{"num_hidden_layers": 13, "hidden_size": 64, "num_attention_heads": 4, "num_key_value_heads": 4, "head_dim": 32, "intermediate_size": 256, "vocab_size": 4096, "hidden_act": "tanh_gelu", "norm": "layernorm", "norm_place": "pre", "norm_eps": 1e-06, "positions": "rope", "rope_theta": 10000.0, "rope_fraction": 0.5, "qk_norm": false, "attn_scale": 0.177, "bias": "none", "tie_word_embeddings": false, "parallel_block": true, "init": "normal", "init_std_qkv": 0.0735, "init_std_o": 0.0913, "init_std_up": 0.105, "init_std_down": 0.105, "optimizer": "soap_variant", "learning_rate": 0.00674, "lr_mult_qkv": 0.7, "lr_mult_o": 1.28, "lr_mult_up": 0.785, "lr_head": 0.0102, "warmup_steps": 200, "schedule": "wsd", "decay_fraction": 1.0, "decay_shape": "linear", "final_lr_fraction": 0.02, "batch_tokens": 32768, "max_seq_len": 1024, "doc_mask": false, "train_tokens": 126200000, "max_steps": 3852, "dataset": "wikipedia_en"}
Each number is 128 + 32 x the weight over its row's rms, rounded and kept within 0 to 255. Layers, rows and columns count from 0. The size above them is the row's rms in percent of the matrix's.

# layer 9 MLP up, 256x64, rms 0.104, rows 84-136, columns 0-63
size [ 97  89  98 108  94  96 100 106  95 106 114  73  97  86 107  97  97 105 103 105 101  94  91  94 112  90  88 104  89  97 108  93 111 105  99  99 101  98 100  98 102  87 101 114  99 107  92  97 104  82  87  88 104]
[[170  80 158 145 111 151 153 185  96 108 143 150  94  75 101 153 153 121 114 166 168  93 173 199 143  71 135  90 123  84  93 142 129 134 109 115 115  90 117 109 130 151 133 148 184 139 151 109 208  99 143  53 150 118 117 108 157 128 170 166 140 142  95 143]
 [145  65 168 172 118 121 142 116 143 151 107 149 166 100  89  86  97 173 109 144 173 109 105 146 134 118 164 195  91 134  93  66 146 166 130 125 141  84  74  97 135 128 161 170 119 148 103 110 108 116 184 135 150 173  93  80 198 144  86 140 107 126  91 112]
 [ 76 146 206 106 143 173 106 142 142 139  99 194  99 114 110 162 129 197 123 131 129 151 155 184  92 134 113 131 109 139 103 115 231 138 124  98 105 110  92 105 168 110  94 102 137 162 163 106 127 128 121 130  95  99 102 160 133 172 130  96 149  97  70 105]
 [145 109 120  71  78 111 120 141 189 111 107  51 179 103 102 176  95 108 134  84 112 116 104 154 111  58  97 130 129 137 167 139 162 182 146 205 139 155 110 151 164  96 141 127 159 103 179 178 145 162 127 146 134 160 183 123 130 101 127 145 118 113 122  99]
 [132 116 178 133  83 113  98  63 137 150 150 190  88 109 118 147 133 123 167  90 145 168 138 154 148 148 119 154 169 160 127 158 117 173 137 136  36 108 143 185 152 144 124  86 107 113  93 136 188  95  76 120 167 114 159  95 157 123 114  94 122 163  90  84]
 [ 69  84 109 120 128 105 156 154 171 116 192  89 152  84 155 150 169  86 171 100 112 188 148 132 158  43 114 156 134 111 114 121 133 135  95 130 121 150 135 115 148 193 177 143 160 135 158 150 177 109 138  80 148 136 134 115 155 164  79  99 117  76  97 122]
 [ 82 181 107  72 126 124 151 127 137 102 148 103 166  79 144 161 125 124 147 155 152 161 105 112 149 159 169 150  73 125 130 122  99 130  74 118 143  85 137 129 113 174 118  81  93 125 176 105 174 164 123 177 109 100 224 144 154 139 131 154  92  98  80  83]
 [122 179 109 154  89 149 136 205 100 120 162  77 178 120 113  92 193 126 125 139 141 158  95 149 108 143 103 154 135  81 110 107 204  88 113 133 151  93 104 146 125 145 176 133 142 128 129 113 119 146  99 151 123  76  76 163 116 118 200 112  76  87  90 137]
 [ 84  99 152 128 121 108 157 115 126 173 107  95 129 165 102 134 123 131 176 115 154 129 135 147  88 118 149 117  84 172 100 135  72  88 106 118 134 180 115 124 118 162 154 105 182 190 104  85 109 195 130 135 114 207 168 114  96 159 136 133 168  42 106 119]
 [ 60  97 135 139 128 128 148 128 158 116 100 160 134 145 146  89 150 130 185 117 172 222 189 142 138  64  74 156 123 140 171 136 186 145  69 146 171 135 143 115 148 137 111  63 126 130 156 121 104 122 166 130 138 152 156 144 103 162 142 118 121 136  69 150]
 [148 127 129 123  79 183 139 140  75 129  96 147 124 113 105  96 163  76 163 192  83 128 129 150 132  78 122 122 115 137  74 129 117 155 100 109 128 102 117 160 170 117 141 118 169  95  51 195 117 175 145  89  66 122 119 146  96  93  98  94 137  86 109 170]
 [136 142 113 145 141 171 102 147  68 124 166 104  92  98 114 144  72 124  83 123 165 111 138 171 119 113 163 190 116 100 136 153 125 141 151 136 156 121 174 129 136 112 149  64 181 165 124  59 124  97 134 124 118 153  76 189 216  98 130  99 157 106  99 107]
 [154 117  67 204 110  90 136 121  75 114  62 149  82 151 119 175  78  44 154 111 128 155 176 127  88  90 134 165 113 127  78 135 135 125 107 137  65 144 113 109 128 171  98 126  77 118 122 106  72 113 103 138 110 110 162 119 130  99 113 154 126 121 115 107]
 [153 121 136 136 116 116 135 184 132 162  89  71 147 107 121 119  77 172 134 151 146  85  92 161  98 151 128 131  99 158 110  75 190 169 134 112 153 146 153 113 194 144  60 121 148 139 114 147 112 136 134  34  99  89 114 107  84 129 175 128 185 109 110 131]
 [127 125 137  90 136 163 111 139 122 113  57 112  99 105 132  74 104 159 101 160 113 147 140 188 109 194  99  98 169 130 114 156  87 152 102 141 133 101 125 155 103 137 106 179 168  99 137  91 173 135 157 157 129 130  81 127 102 130 133  46 205 138 191 136]
 [112 144  65 122 139 123 155 160 125  84  66  88 137 200 141 157  30 123 104 120 141 160 110 145 140 155 123 166  90 131 124 111 137 118 120 138 102 114 143 127 183 121 108  92 114 178 133 141 150 104  85 117  93 117 165 133  48  97 163 157 132  71  92 152]
 [150 162 160 166 109  67 166 176 128 148 165 143  57 150 192 146 177 103  82 164 141 111  97 128 111 121 127 108  92 160 121 129 165 136 113 115 139  94 144 118 139 168  90 133 126 151  84  97 114  95 115 115 121  73 116  90 162 203 152 163 126 173  82  88]
 [100 152 186 127  94 114 154 115  54 124 178 135 123 134 137 154  83 154 182 176 111 125 106  87 132 146  94 166 164 134  78 108 124 153 107 127 171 101 177 122 148 139  64 159 110  91 149 122  90 129 163 117 151  63 152 131 130  99 123 149 211 143  92 142]
 [188 109  94 114 109 164 216 147 124 131 102  80 140 112  78  96 110 121 186 141 115 115 111 153 140 148  70 146 145 111 110 124 139 184 155  98 125  91 145 143 127  78 103 120  59 197 125 154 128  90 128 106 143  92 111 104 115 181 115 185  95 158 118 117]
 [ 57 172 128  81 181 194 133 132 167 120  77 183 103 153  93 168 124 140  93 168 107 175  84 134 107 119 107 135 128 136 105 150  91  93  99 109 144 130 148 112 193  95  86 118 145 169 138 184 105 170 154 103  85  73 122 104 111 104 141 138 104 116 126 123]
 [ 91 145 124  27  94 156 143 131 199  85 102 120  70 176 107 130  73 108 206 141 128  84 148 111 141  96 142 139 149 148 145 100 130 131 145 167  91 130 151 111 132 160 103 171 106  93 192 133 113 151 166 121 129 121 132 158 127 161 148 153 109 150 112  82]
 [138 159 164  65 143  56 171 114 132 110  62 159 126 118 136 163 112 149 145 142 143 120  93 151 124  81  64 123 176 152 105 126 160 166 109  94 152 188 129 150  98 151 126 179  94  93 164  95 114 101  95  81 182 126 138 132 121 139 107  66 147 158 150  94]
 [119  70 136  88 158 109 121 126 104 141  33 130 179 164 130 134 117 127 164 120 160 180 134 137 156 138  80 143 171 176 105 169  46 134 122 139 151 130 137 108 169  81  99 133 135 200 139 117 124 163  82 138 136 111  72 107 140  70 149 144 148 118 141 133]
 [ 52 146 139  82 135 142 183 124 144 119  77  96 159 129  61 160 130 123 130 140 145  92 125 132 119 171 108  69 118 168 101 211 152 174  88 127 144 109 135 102 162  94 157 127 152 121  91 118  99 163 127 140 131 146  83  48  77 138 132 133 131 133 143  87]
 [127 116 162 140 107 186 111  99 162 123 134 102 168 151 125 151 118 131 127 170  70 139 134 140 133 146 131 165 175 126 133 161 115 119 116 194 118  51  85 123 122 129 165 131  66  85 145 148 108  89 105  98 197 150  98  89  90 153 156 203 140 134  71 150]
 [124 117 130 115 110  78  62 144  16 164  80 159 133 198 124  92 134 119 161 118 114 166 166  95 169 109 129 147 132 106 137  90 154 107 133 114 167 144  75 113 170 125 124 149 171 174 137 118 140 121 106 124  95 141 146  89 109 133 117  95 136  69  72 127]
 [ 70 138  76 108 103 140 102 122 113 126 158 112 118 133  71 135 126 120 160 187 109 176 120 153 130 135 121 167 120  81 137 129 122 220 143  83 145 114 144 182 155 156  87 188  35 160 116 144 187 116 114 114 175 121 125 101 121 116 152 112 128  95 111 121]
 [151 125 166 165 164 133 110 126 165 125 142 135  48 126 133 132 135  92 162 139 150 181 145 138  49 103 117 139 109 123 129 107 145 145 108 136 124 118 119 166 134  80 154 112  52 143 111 152  95 110 161 225 124 154 150 102 124 130 104 199 109 100  58 140]
 [158 115  77 103 141 158  99 214 158  87 112 112 137  97 129 111 131 144 128  61 139 178 167 143  97 125 135 129 126  73 182 126 164 193 138 109  95 171 130 123 156 150 113 117 147  81 165 159 165 107 139 119 105 134 155 157  87 126 158 174 152  59  92 105]
 [127 135 170 122 172 112 185 130 143 158 100 199 135  87  33 146 119 104 159  85 115 140 131  96  76 115  98 117 149  90 111 157 167 117 143 106 154 158  67  90 141 136 170 186  90 116 180 174 128  92 114 144 162 139 105 115 137 153 138 111 120  93  92 122]
 [153  96  89 108  56 120  93 109 166  16  99 156 160 155 150 135 107 140 152 153 106 178  95 143 106  79 177 115 134 142 144 102 136 104 117 140 177 126 115 147 140 109 114 162 152  90  82 134 117  90  43 104 132 136 178 143 113 145 106 157 130 112 107 126]
 [133 162  89 133  92 145 189 130 106  94  94 123 119 163 126  59  68 144 176 148 127 105 105 131 156 134 132 181 114 105 123 128 170 161 107  67 127  95 127 131  53 151 142  86 157 143 128  92 134 142 150 131  85 111 157 159  60  87 159  73 149  93 132  94]
 [ 77 140 170 189 115 191 168 129 150 114 165 189 140 109  82 112 109 127 180 115 140 146 102 105  90 151  87 117 120 149 114 159 125  61 118 117  77 176 159 181 136 124 126 116 133 103 149  95 159 123 144 202 118 113  91  76  73 115 130 109 120  84 122 132]
 [116  47 178 127 102  94 137  83 168 151 154 147 133 149 100 122 158 135 114 119 161 192 157 108 141 136 103 153 142 138 130 119  63  50 144 180 167 148 114 148 134 172 126 158 147  73 148  97 134 129 119 131 158 111 146  51 141 142 146  84  92 107 174  98]
 [151 191  85  75 134 123 180 140  87 138 126 149  76 117 118 108 108  59 122 112 114  71 164 154  81 143 110 146 159 112  64 151 107 130 134 139 106  82 137 197 120  97  75 173 143 119 149 171 117 109 180 146 125 120 161 151 122 181  95  89 142 137 109 149]
 [111 192 137  97 130 117 119  40 130 115  81 152 143 107  97  87 143 117 136 116 194 157 159 148  88  78 165 141 142 122 153 122 123 152  98 132  79  45 190 106 168 119 148 145 143 110 184 145 106 173 141 165  81 107 152 152 111 129 122 165 119 114 162 124]
 [195 104 183 104 122  64 153 106 164 169 122 115 162 144 145  97 199 101 142 135 147 172 166 110 129 122 153 130  49 124 100 130 135  93 133 125  87  87 135 130 117 108  95 145 129 119  82 147 119  85  56 157 174 129 116 131 121 152 134 150 164  49 125 129]
 [ 60 100 121 127 155 184  68  87 120 114 147 162 124 135 101  95 166 112 153 119 142 122 127 163  97 124 138 182 128 156 122 115  97  42 126  95 134  63 147 104 174 190 147 101 102 155 160  92 191 125  91 141 133 134 156 130 121 157 164 164 119 171 104 154]
 [144 153 107  89 144 129 156 112 110  94 109 156 115 176 119 162 107 121 145 127  96 140 239 133 116 140 111 123 125 150 164 105 191 132 165 142 155  88 110 186 162 120  92 124 177  82 162 117 158  78 141 171 140 115 129  73 140 183 136 196 126 105 130 151]
 [147 197 117  38 102  93  96 187 167  91 169  96 126 116  99 119 137  78 128 128 128 121 136  95  66 153  93 160 120 102 165  95 115 160 141 104 140 110 146 171 166  86 115 138 119 130 179 142 127 102 161  72 132 164 144 101 167 109  78 159 142 138 107 162]
 [ 69 158 117 135  75 121 150 153 109 120 164  61  75  65 103 146 138 115 159 143 135 121 130 149 154  91  98 131 112 159 128  93 129 176 108 143  86 148 121 113 144 161  95 161 135  99 204  93 178 155 146 160 116 180 203 128 116 116 161 139 147 154 120  68]
 [173 136  99 131 126 155 169 136 179 181 128 105  79 144  83 157 110 120 126 133 198 141 136 162 152 145 117 102 149  99 143 178 102 145  88 164 140 140 180 121 119 110 164 184 114 110 103 106 180 137 193 122  71 203  90 123 111 114  90 136  93 128 104 169]
 [133 138 143  58 147 149 122  85 137 100 165 144 161 151  77 181 117 201 155 166  94 148 129 147 119 148 111 146 110 188 129 142 134 122 134 116 127  81  99 106 201  73  84 139 126 100 172  84  72 124  69 149 122 121 125 112 117 159  93 141 162 173  95 148]
 [129 125 193 118 142 124 150  43 151 137 151 134 196 173 119  94 115 121 109 124 147 130 116 124  95 170 102 101  97 140 116 137  80  81 108 157 120 116 173 104 131 166  98  63 103 125 121 115 107  91 148 131 113 135 122 122  51 120  95 165 196 103 194  98]
 [186 142 136 158 114  91  84 121 131 105 186 119 138 130  64 126 117  94  80 175  96 132 228 163 173 150  77 120 134 169  92 139  79 125  96 168 133 143 157  99 125 135 134 189  94 104 133 167 125 111 100 107 118 113  82 132 133 126 124 179 129 148 125  84]
 [180 155 142 172  92  61 143  92  64 130  83 127 127  95 102  95 121 102  86 188 157  78 115 176 135 175  98 195 148 156  98 107 101 138 110 143 126 144  50 111 112 113 168 139 116 152  84 137 134 118 115 125 123 145 160 163 127 136  99 137 146  89  77 144]
 [198 137 121 119  63 130 132  99 156 148 102 132  94 106  80 120 155 185 165 132 149 190 185 115 125 147 105 130 182 129  54 120 107 102 128 147 108 161 105 128 113 114 102 135  80  79 137 181 132 103 120 121 170 146 151 127 213 106 126 115  99 122 107 175]
 [138  85  99  92 115 146 166 132 134 104 105 119  81 119 100 111 123 119 101 143 211 128 150 110 128 141 104 112 116 243 173 140 175 174 105 101  94 117 158 113 152 156 109 101 146  98 146  54 103 122 149 158 158  87 135 162 170 107 138 106 125 109 137  74]
 [147 152 154 104 119  68 137 199 116 152 136 125 131 162 122 151 170  85 129 165  80 117 164 111 132 100  89 143 135  71 178 144 106  92 185 117  66 145  84 147 122 120 107  85 100 121 186 130 177 170 166 125 135 178 153 137 161 170  86 166 117 132  93 131]
 [ 99 149 169 148 121  82 145  93  96 123 133 112 123  71 104  45 164 144 143 140 140 133 130 173 135 106 128 137  67 146 119 138 139 148 151 121 108  62 187 135 141  91 154 195  49 142 133 139 119 103 112 151 123  97 124 102  57 169 128 103 177  93 107 147]
 [157 171 106  62 173 118 158 141  88 129 135 173 148 172  88 110 112 144  60 151 111 129 175  93 101 117 124 108 137 118 107 104 160 113  82 162  81  96 108  61  77 157 106 159 160 161 129 183 140 105 136 180 131 101  77 128  83 146 105 152 151 110 118  95]
 [158 167 180 141 166 178 112 123 157  90 105 125 138 160  70 161 101 130 127 131  79  85 112 129  91 143 150 147 146 128 181 102 173 104 141 113 181 108 183 101 169 152 181 146 107 163 137 174 143  67 108 171 104 154 110 109 138 163 117 157 107  73 180 107]
 [104 132  98  75  84  87 165  92 130  99 178 145 187 164 111 123  83 123  93 134 108 140 179 146 119 191 132 118 167 123  78 129  80 121 143 148 109 141 201 127 178 158 133 128 143 124 172 151  74 110 138 165 215 107 130 131 155 155 101 128 115 101 120 105]]
# layer 9 MLP down (transposed), 256x64, rms 0.106, rows 84-135, columns 0-63
size [ 97  86  96 106  85  94 101 114 110 100 124 100  96  94  95 105  93 113 105  99 105 100  99  87 111  86  91  87 102 103 105  92 120  91  95 104 102  90  93  99 102  86 100 121 107 104  86  98 103  82  86 103]
[[115  97  83  84  77 160 134 137 113 137 126  94 152 182  65 165 148  40  98  99 142 148 106 104 132 131 123 159  96 160  85 141 116 135 130 112 118 108 125 160 122 164 149  47  87 170 178 171 133 114  69 120 116 106 158 104 132 177 145 122 117 172  98 122]
 [114 152 116  70 129 180 120 182 140  71 153 199  69 117 109 150 167 129 148 163  93 166 166 123 103 146  51 137 157 107 169 159  94 162  97 117  90 136 182 149 108 153  63 107 136  83 162 122 163 112 138  99 129  87 154 139 127 119 120 130 102 142 153 132]
 [131 136  36 138 133 176 127  86 143 179 111 156 136 108 176 148  90 111 122 127 111 106 147 111 195 106  92 124 140 121  77 188 125 122 100 133 163  93 143 145 135 111 106 160 180 176  98  68 105 146 107 152 103  81 123  92 101 132 157 156 185  92 131 172]
 [ 76 107 138 128 108 115 182  98  72 174 151 162 142 150 114  73  97 171 100 100 164 149 181 172 131 154 136 153  92 161 137 133 142 171 125  74  66 172 117 160 163 119 124 157 118 162 147 190 180 131 110 123 138  93 100 103 122 164 168  84 146 116 164 148]
 [124 108  90  86 130 131 117 127 102 126 184  99 117 135 124 112 183 141 119 112 131 211 143 185 166 147 142  81 108  74 136 152 109 156 126 121 168 150 185 128 126 133 134 199 163  92 182 131 136 126  99 140 138  56 135 130 211  79 124 124 118  92 109 138]
 [128 133 117 136 102 165 122 143  47 110 139  68  71 178 145 144 126 136 103 107 120 133  87 104 152 187 162 131  91 149 171 112 139 157 159 164  87  67 139 108 119  79 108 161 108 130 135  98 132 125 115 208 124 162 157 100 122  70 128  77 174 144 104 158]
 [159 136 170 139 146 132 166 100 161 148 124 108 125 147 185 132 106 115 133 136 136 177 146 125 158 153  80  97 128 151 140 141 210  89 152 122 182 117 125 106  69 121  71 144  45 147 101 118  83 126 143 128  71  74 106 148  80 129 151 106 106 165 125 183]
 [190 114 157 100 136 174 146 121 181 154  56 116 110 162 123 140  95 169 166  87 117 149 144 123 114 135 153 150 113 177 200 112 117 197 128 131 114  87 108 141 131 166  96 112 141  98 136 123 133  76 136 119  90 127 125 124 150 146 103  80 178 208 177 120]
 [ 90 152 132 163 107 119 147 111  64 205 107 148 121 126  32 110 137 115 155 126 156 122  84 135 107 136 172 124 139 116 166 144 174  97  72 107 188 175 140 141  87 177 133 165 119 138 148 153  77 153 139 110 134 160  84 144 118 152 164 122 144  67 142 126]
 [118 112 144 135 113 140 170 123  68 114  67 127 106 134 223 119 105 116  93  73 125 125  99 159 172 110 118 107 128  95 136 169 175 113 152 112  89  77 110 148  38 154 130 110  93 137 168 158 135 118 130 144 125 111 154 161 149  94 154 129  53 158 141 157]
 [110  75 169 180 112 149 112 131 205  70 139 127  95  89 159 130 180 125 156 137  89 154 141 172 151 126 165  90  95 122 155 112 178  99 140  90 228 119 133 101 138 132 159 188 145 106 142 130 123 123  92 140 104 157  94 102 122 169 135 134  96  98 157 128]
 [156 108 138 142 147 132 134 187 163 178 115 172 205 126 158 116 146 141 179 142 136 141 163 138 161 159 110 144 161 143 132 120 159 141 183 144 123 145 101 135 139 186 155 161  78 157 154 213 154 163 150 136 167 117 183 150  85 166 174 104 138 177 148 134]
 [ 88 131  87  40 125 107 136 161 160  80 108 121 101 150 135 111 128 149 182 153 142 134 121 138  86 123 152  78 136 140 185 153 141 115 115  82 138 126 121 107 167 103 143  64 152 175 107 130 138 157 121  56 122 206 110  87 154 118  94 147 191 106 123 118]
 [ 94 117 129 130 142 153 140 129 166 135  97 136  83 141 159  81 120 144 174 124  78 106 118 109 113  52 169 106 131  72 100  92 128 160 108 132 105  76 136 149 227  85 143  90 185 139  89 132 100 159 195 138  93 126  98 160 142 103 132 104 132 149 142 158]
 [127 137 181 113 103  98 135 182  84 102 199 125 122 176 110 115 129 139 130  44 100 108 148  88 180 144  49 103 161 159  91 126 114 150 162 123 134  95 148 117 120 116 106 161  86 122 122 107 109  61 105 183  85 142 168 141 105 154 131 127  93 105 153 117]
 [118 138 129 118 144 162 125  80 163  91 120 165 149  61 106 116 142 154 134 153 121  94 146  66 131 131 105 133 150 132 150 139 121  87 128  87 154 204 138 157 104 200 107 132 155 128 135  68  83 116 106 189 114 130  92 131 135 119 177 136  73 194  78  86]
 [ 92  70 122 140  87 179 135 175 112 145  79 106 199 100 103  89 114 128 153 108 202 128 199 110 166 159 162 119  93  65  77  92  97 154  64 112 108 124 139 168  98 179 150 131 121 137 161 138 123 143 125 111 140 132 116 156  90 134 101 134 108 120 125 139]
 [153  83 158 116 140 123 135 100 122 131 102 115  61 113 170 142 141 116  86 164 130 146 153 124 107 152  44 157 150 125 136 153 138 111  96 176 108 151  94 188 103 127 107 114 147  84 117 212 138  76 127 147 170  96 168 172 124 118  91 102 196 102 169 136]
 [200 183  75 121 101 155 141 200 136 129 122 108 132  78 125 173 103  99 194  82 118  93  94 165 121 129 107 145 186  91 184 143  93 184 102 140 123 148 100 117  58 127 120 119 133  94 111 151 143 109  79 141  95 156  94 128 106 100 133 126 144 102 137 130]
 [179 113 144 186 186 182  77 145 133  81 134 112  85  87 104 123  91 123 122 130  95 155  82 117 215 139  93 200 103 150 106 116 161 114 144  79 108 107 110 117 133 113 114 123 157 159 137 175 160 127  97 142 107 146 192 113 124 116  78 169 119 118 107 131]
 [101 141  92  97 115 132 147 171 158 150 115 144 152 156 116 141 125 109 110  96 149 120 127 162 162  86 157 164 156  95 125 149 127 112 127  58 141 128 136 202 124 135 183 163 121 124 168 150 159  85 178 136 200 142 124 142 152  46 150 108 132 184  97  56]
 [132 112 142 111 107 117 158 149 128 107 176  95  86  58 100 240 144  91 146 109 152 111 132 130 180 164 123 149 159 176 161 101 133 128 179 150 120 162 154  89 153  99 144 107 114 153 151 127 178 134  91  74 185 117 109 151 147 134 121 117 132  65 126 150]
 [ 99 180 138 155 136 125 113 144 157 138 126 119 179 115  96 186  79 155  94  89 127 126 168 103  99 136 116 171  83 198 113  55 157 151 121  52 132 129 176 133  92 125 127  90 100 151 125 106 145 115  96  90 165 143 175  85 185 126 154  99  99 119 147 111]
 [ 67 161  85  99 137 150 108 123 127 181 161  92 147 167 160 131 107 166 122 162  98 104 143 116 152  98 106  84 118 175 152 139  95 106 127 147 103  64 119  93 125 134 156 125 143 136 129 126 136 142 103 126 145  82  80  81 167 119 167 127 222 165 210 135]
 [148 151 134 131 186  93 107 151 126 118 143 131 124  95 170 126 166 154 120 141  83 181 131  80 103 116 195 147  89 121 160 161 103 143  99 130 117 129  66  70  84 155 106 158  94 118 152 189 127 153  42  98 114 146 136 116 167 171 107  82  99 102  99 105]
 [122 176 130 142 125 120 138 136 105 115 142 102 118 106 145 124 164 114  34 111 143 140  95 102 103 111  95 121 102  85 124 115 127  94 136  67  92 144 173 178  79 115  97 131 101 192 154 165 136  19  97 133 176 105 118 165 139 107  83 131 102 133 116 157]
 [109 150 180 217 142 160 162  75 145 148 119 112 163 123 159 122  87 136 106 177 116 120  71  82 133  95 103  66 146 117 134 106 114  74  54 137 123 137 154  94  82  83 144  90 121 157 147  77 138 164 119 120 101  76 133 134 157 119 104 114  95 113 147 145]
 [174 141 106 100 104 148 106  63 116 101 125 115 167 142 109  65 100 136 170 135 122  90 113 132  95 167  71 116 112 136 110 180 161 150 128  71  81 158 172 123 150  88 124  93 144 160 130 166  46 122 115  73  94 186  93 112 118 135 119 164 126  98 153 146]
 [ 96 141 170 136 104  99 134  98 131 139 149 122 192 154  93 155 164 147  88 176 159 142  97 129 129 153 173  56 113 137 134 143 136  51 101 178 145 144 179 129 116  90 149 134 119 111 141 134 111 157 143 126 204  99 148 174  76  68  81 151 143 125  85 122]
 [157 116 114 190  99 104 158 161  84 166 152  94 169 193 121  89 151 130 152 130 151 200 162 175 108 138 128 130  64 162 158  53 142 125 147 149 109 101  89 150 121 144 162 157 128 124 104 126  83 123 150 126 153 217 130 115 118 158  96 131 153 159 142 127]
 [104 155 117 163 154 116  63  85 138 235 154  98 117 102  60 152 134 115  98 155 156 137 169  73 148 144 132  96 105 123 115 105 122  95 113 124 111 177 161 105 148 143  60 114 145 158 100  82 140 132 162  90 104 160 142  68 130 104 120 103 151 152 141 103]
 [108 108  79  96 164 121 104 111 157  92 126 122  84 121 160 203 150 119 101 150 132 158 151 107 151 133 138 150 131 151 112 223  96 104 105 120  74 131 120 107 131 132 135 161  84 153 166 155 123 108 145  93 102  58 117 134 118 141 146 117  93 188 174 210]
 [158  55 135 112 139 108  43 183 141  73 117 160 143 102 116 121 109 154 129 106 154 167 136 136 106  86 129 135 172  85 140 152  83 172 114 133 143 134 137 156 107 156  88  71 164  95 183 120 146 122 121  83 160 120 121 102 165 129 179 117  89 143  77 179]
 [120 122  45 128 117 126 178  85 177 112  67  86 139 125 150 137 142  60 138 123 123 163 147  92 192 122 156 128 143  99 146 149 142 120  62 103 151 161 113  99 154 129 110 138 224 175 134 114 122 135 104 125  98 117 137 102 110 140 112 172 149 103  76 160]
 [ 82 144 143 110 113 111 122 109 124 121 141 105  91 135 156  61 155 115 121 124 110 179  98 186 104 133 135 121  76 168 157 122 141 100  91 134 169  76 113 180 108 153  39 119 160 124 178 194 146 117 137  95 149 128 148 182 113 151 102  79  86  77 134 114]
 [109 151 148  87 101  68  69 149  58 104  85 154 113 126 192 133 127 120 151  83 190 106 116 159 100 120 124 169 144 129 131 141 135 143 168 134 103 142  78 110  83 126 124 143 154 117 151  99 119 201 130 150 111 166 187 180 128 113  69 158 146 114 163 156]
 [145 133 126 159 138 193 130 138 123 139 146  82  72 101 145 112 141 209 106 108  96 116 157 130 200 109 158 122  80  90 171 143 132 191 115 119 130 104  78 161 108 111 177 130  89 157 194 149 118 151 144  94 157  65 155 117 137 138 142 132 116 154 186 118]
 [167 136 105  82 145  74 140 175 189 124 129  99 146 119  96 152 137 137 115  91  99  94 117  64 148 128 206  79 171 166 152 148 108 150 130 141 112 178  73  92 165 113 140 143 178 148  94 121 135 137 143  75 134  73  91 101 159  95 129 119 126  89 118  83]
 [111 101 103 135 132 189  86 175 125 138 164 160 135 152 121 121  76 135 200 141 176 106 142  73 160 175 118 160 142 150  61 126 183 118 162  93 125  84 140 110 122 151  88 142 134 133 107 168  87 124 166 175 149  78  95  99  96 116 170 142 130 106 116 183]
 [127 158  84 124 107 172 121 129 117  99 111 143 130 141 130  74 181 158 155  93 135 135 138 143 196 131 149  73  93 113 150 196  82  87 130 185 130 145  90 139 103  87  86 137 119 128 135 156 103 159 105 114 158  33 180 123  60 120 117 154 128 110 132 142]
 [128 130 108 110 119 172 160 217 145 154 127 153 123 114 153 153 100  83 100  70 121 141 185  55 132 112 117 136 124 156 168 134 163 187 112 114  88 132 187 140 128  48 145  98 109 104  65 129 110 134 110 149 112 147 162 179 104 101 132 142 151 150 114 162]
 [ 59  99  89  64 146 136 133 148 126 171 174 133 128 122 146 195  90  76 107 202  96 114 110 127 146 132 159  78 124 104  98  99 100 144 168 117 141 142 103 124 105 138  77 168 115 130  86  54 136 132 128 133 120  74 103 112 128 125  66 101 145 167 152 141]
 [ 79  80 162 147  84 150 121  98  90 124  97 111 157 121 101 179  93 128 121 145 190 108 113 159 143 153 101 111 129 142 130 139  92  61  93 134  63 148 103 102 142 116 111 156 107 141 154 130 105 105 155 123 158 210 157 194 164  56 105 110 147 160 107 117]
 [112  79 109  88 160 146 120 128 141 100  86  88 110  48 111 131 147 105  72 145 171 149 157 205 136 103 121 141 113 173 137 108 112 138 170  82 112  92 134 155 148  82 112  93 121 127 134 115 147  81 159 152 115 171  17 105  95 135 134 116 133 115 118 123]
 [ 91 166 125 189 106 166 105 160  81  82 147 185 125 119 144  90 101 127 125 131  89 139 108 173 101 134 103 109  97 173 112 159 126 109  98 133  59 168 165  99 106  80 117 121 135 101  90 142  48 112 168 117 162 130 201 116 111 163 156 136 136 122 163  95]
 [ 98  30 152 106  92 106  87 141 195 163 184 161 146 137 135 193  90 149 120  73 107 128 111  94 136 167 145 123  79 142  99 119 121  80 126 129 117 102 114 112  93 152 182 143 133  96  96 169 156 127 108 133 108 164 144 158  98 130 120 161 192 102 126 138]
 [168 111 118  33 125 153 118 140 129 135 119 144 103 137 145 119 156 143 150  61 105 151 112 161 180  71 145 162 175 161 124 118  89 144 123 124 126 157 158  86 115 158 174  84 133  85 174 181 162 135 155 144  90 124 134 128 103 119 100 154 120 217 116  86]
 [144 195 158 145 151 114 112 125 170 153  90 111  88 156 169 149 174 113 137 148 102 101 111 115 138 120 198  84 153 136  68 123 131 102 106 135 121  84  62 131 163  98  92 149 121 147 159 146 172 107 104 116 128 124  97 190  99  70  70 161 114  75 115  97]
 [146 208 121 165  79  87  50  89 149 140 141 115  80 177 176 139 156 123 182 153 165 127 131  83 112 115  79 110 132 103 135 116 141 137 180  99 133 125 121 122 152  92 154 105 122 125  98 134 151 157  76 148 154 147 105 102 122 135 154 148 194 170 187 109]
 [166 190 157 185 157 202 134  77 153  97  70 123 129 160 178 112 105  78  86 129  95 142 151 105 156 122 127 152 167 124 137 131 143  99 173 158 125 168 166 168 172 126 165  83 151 136 102 114 135 165  42 108 138 128 133 122 136 132 150 101 148 113 133  90]
 [148  91 162 173  65 137 111 138 181 147 179 150 148 163 100  74 102 155 102  70 106 175 125 118 134 169 187 141 132 121  98 155 134 189 125 145  85 122 120  84 152 151 203 126 150 109  92 144 158 121 139 204 147 152 102 116 102 121 164 126 111 165 131 138]
 [118  92 113 136 167 107 170 180 173 160  87 160  64 189 139 172 139 148 124  94 142  95 161  87 100  72 146 138  91 112 176  95 118 128 128  88 190 133 141  91 144 154 165 115 151 121 175 170  77  58 107 104 141 134 123 160 124 118 124 108 130 113  84 133]]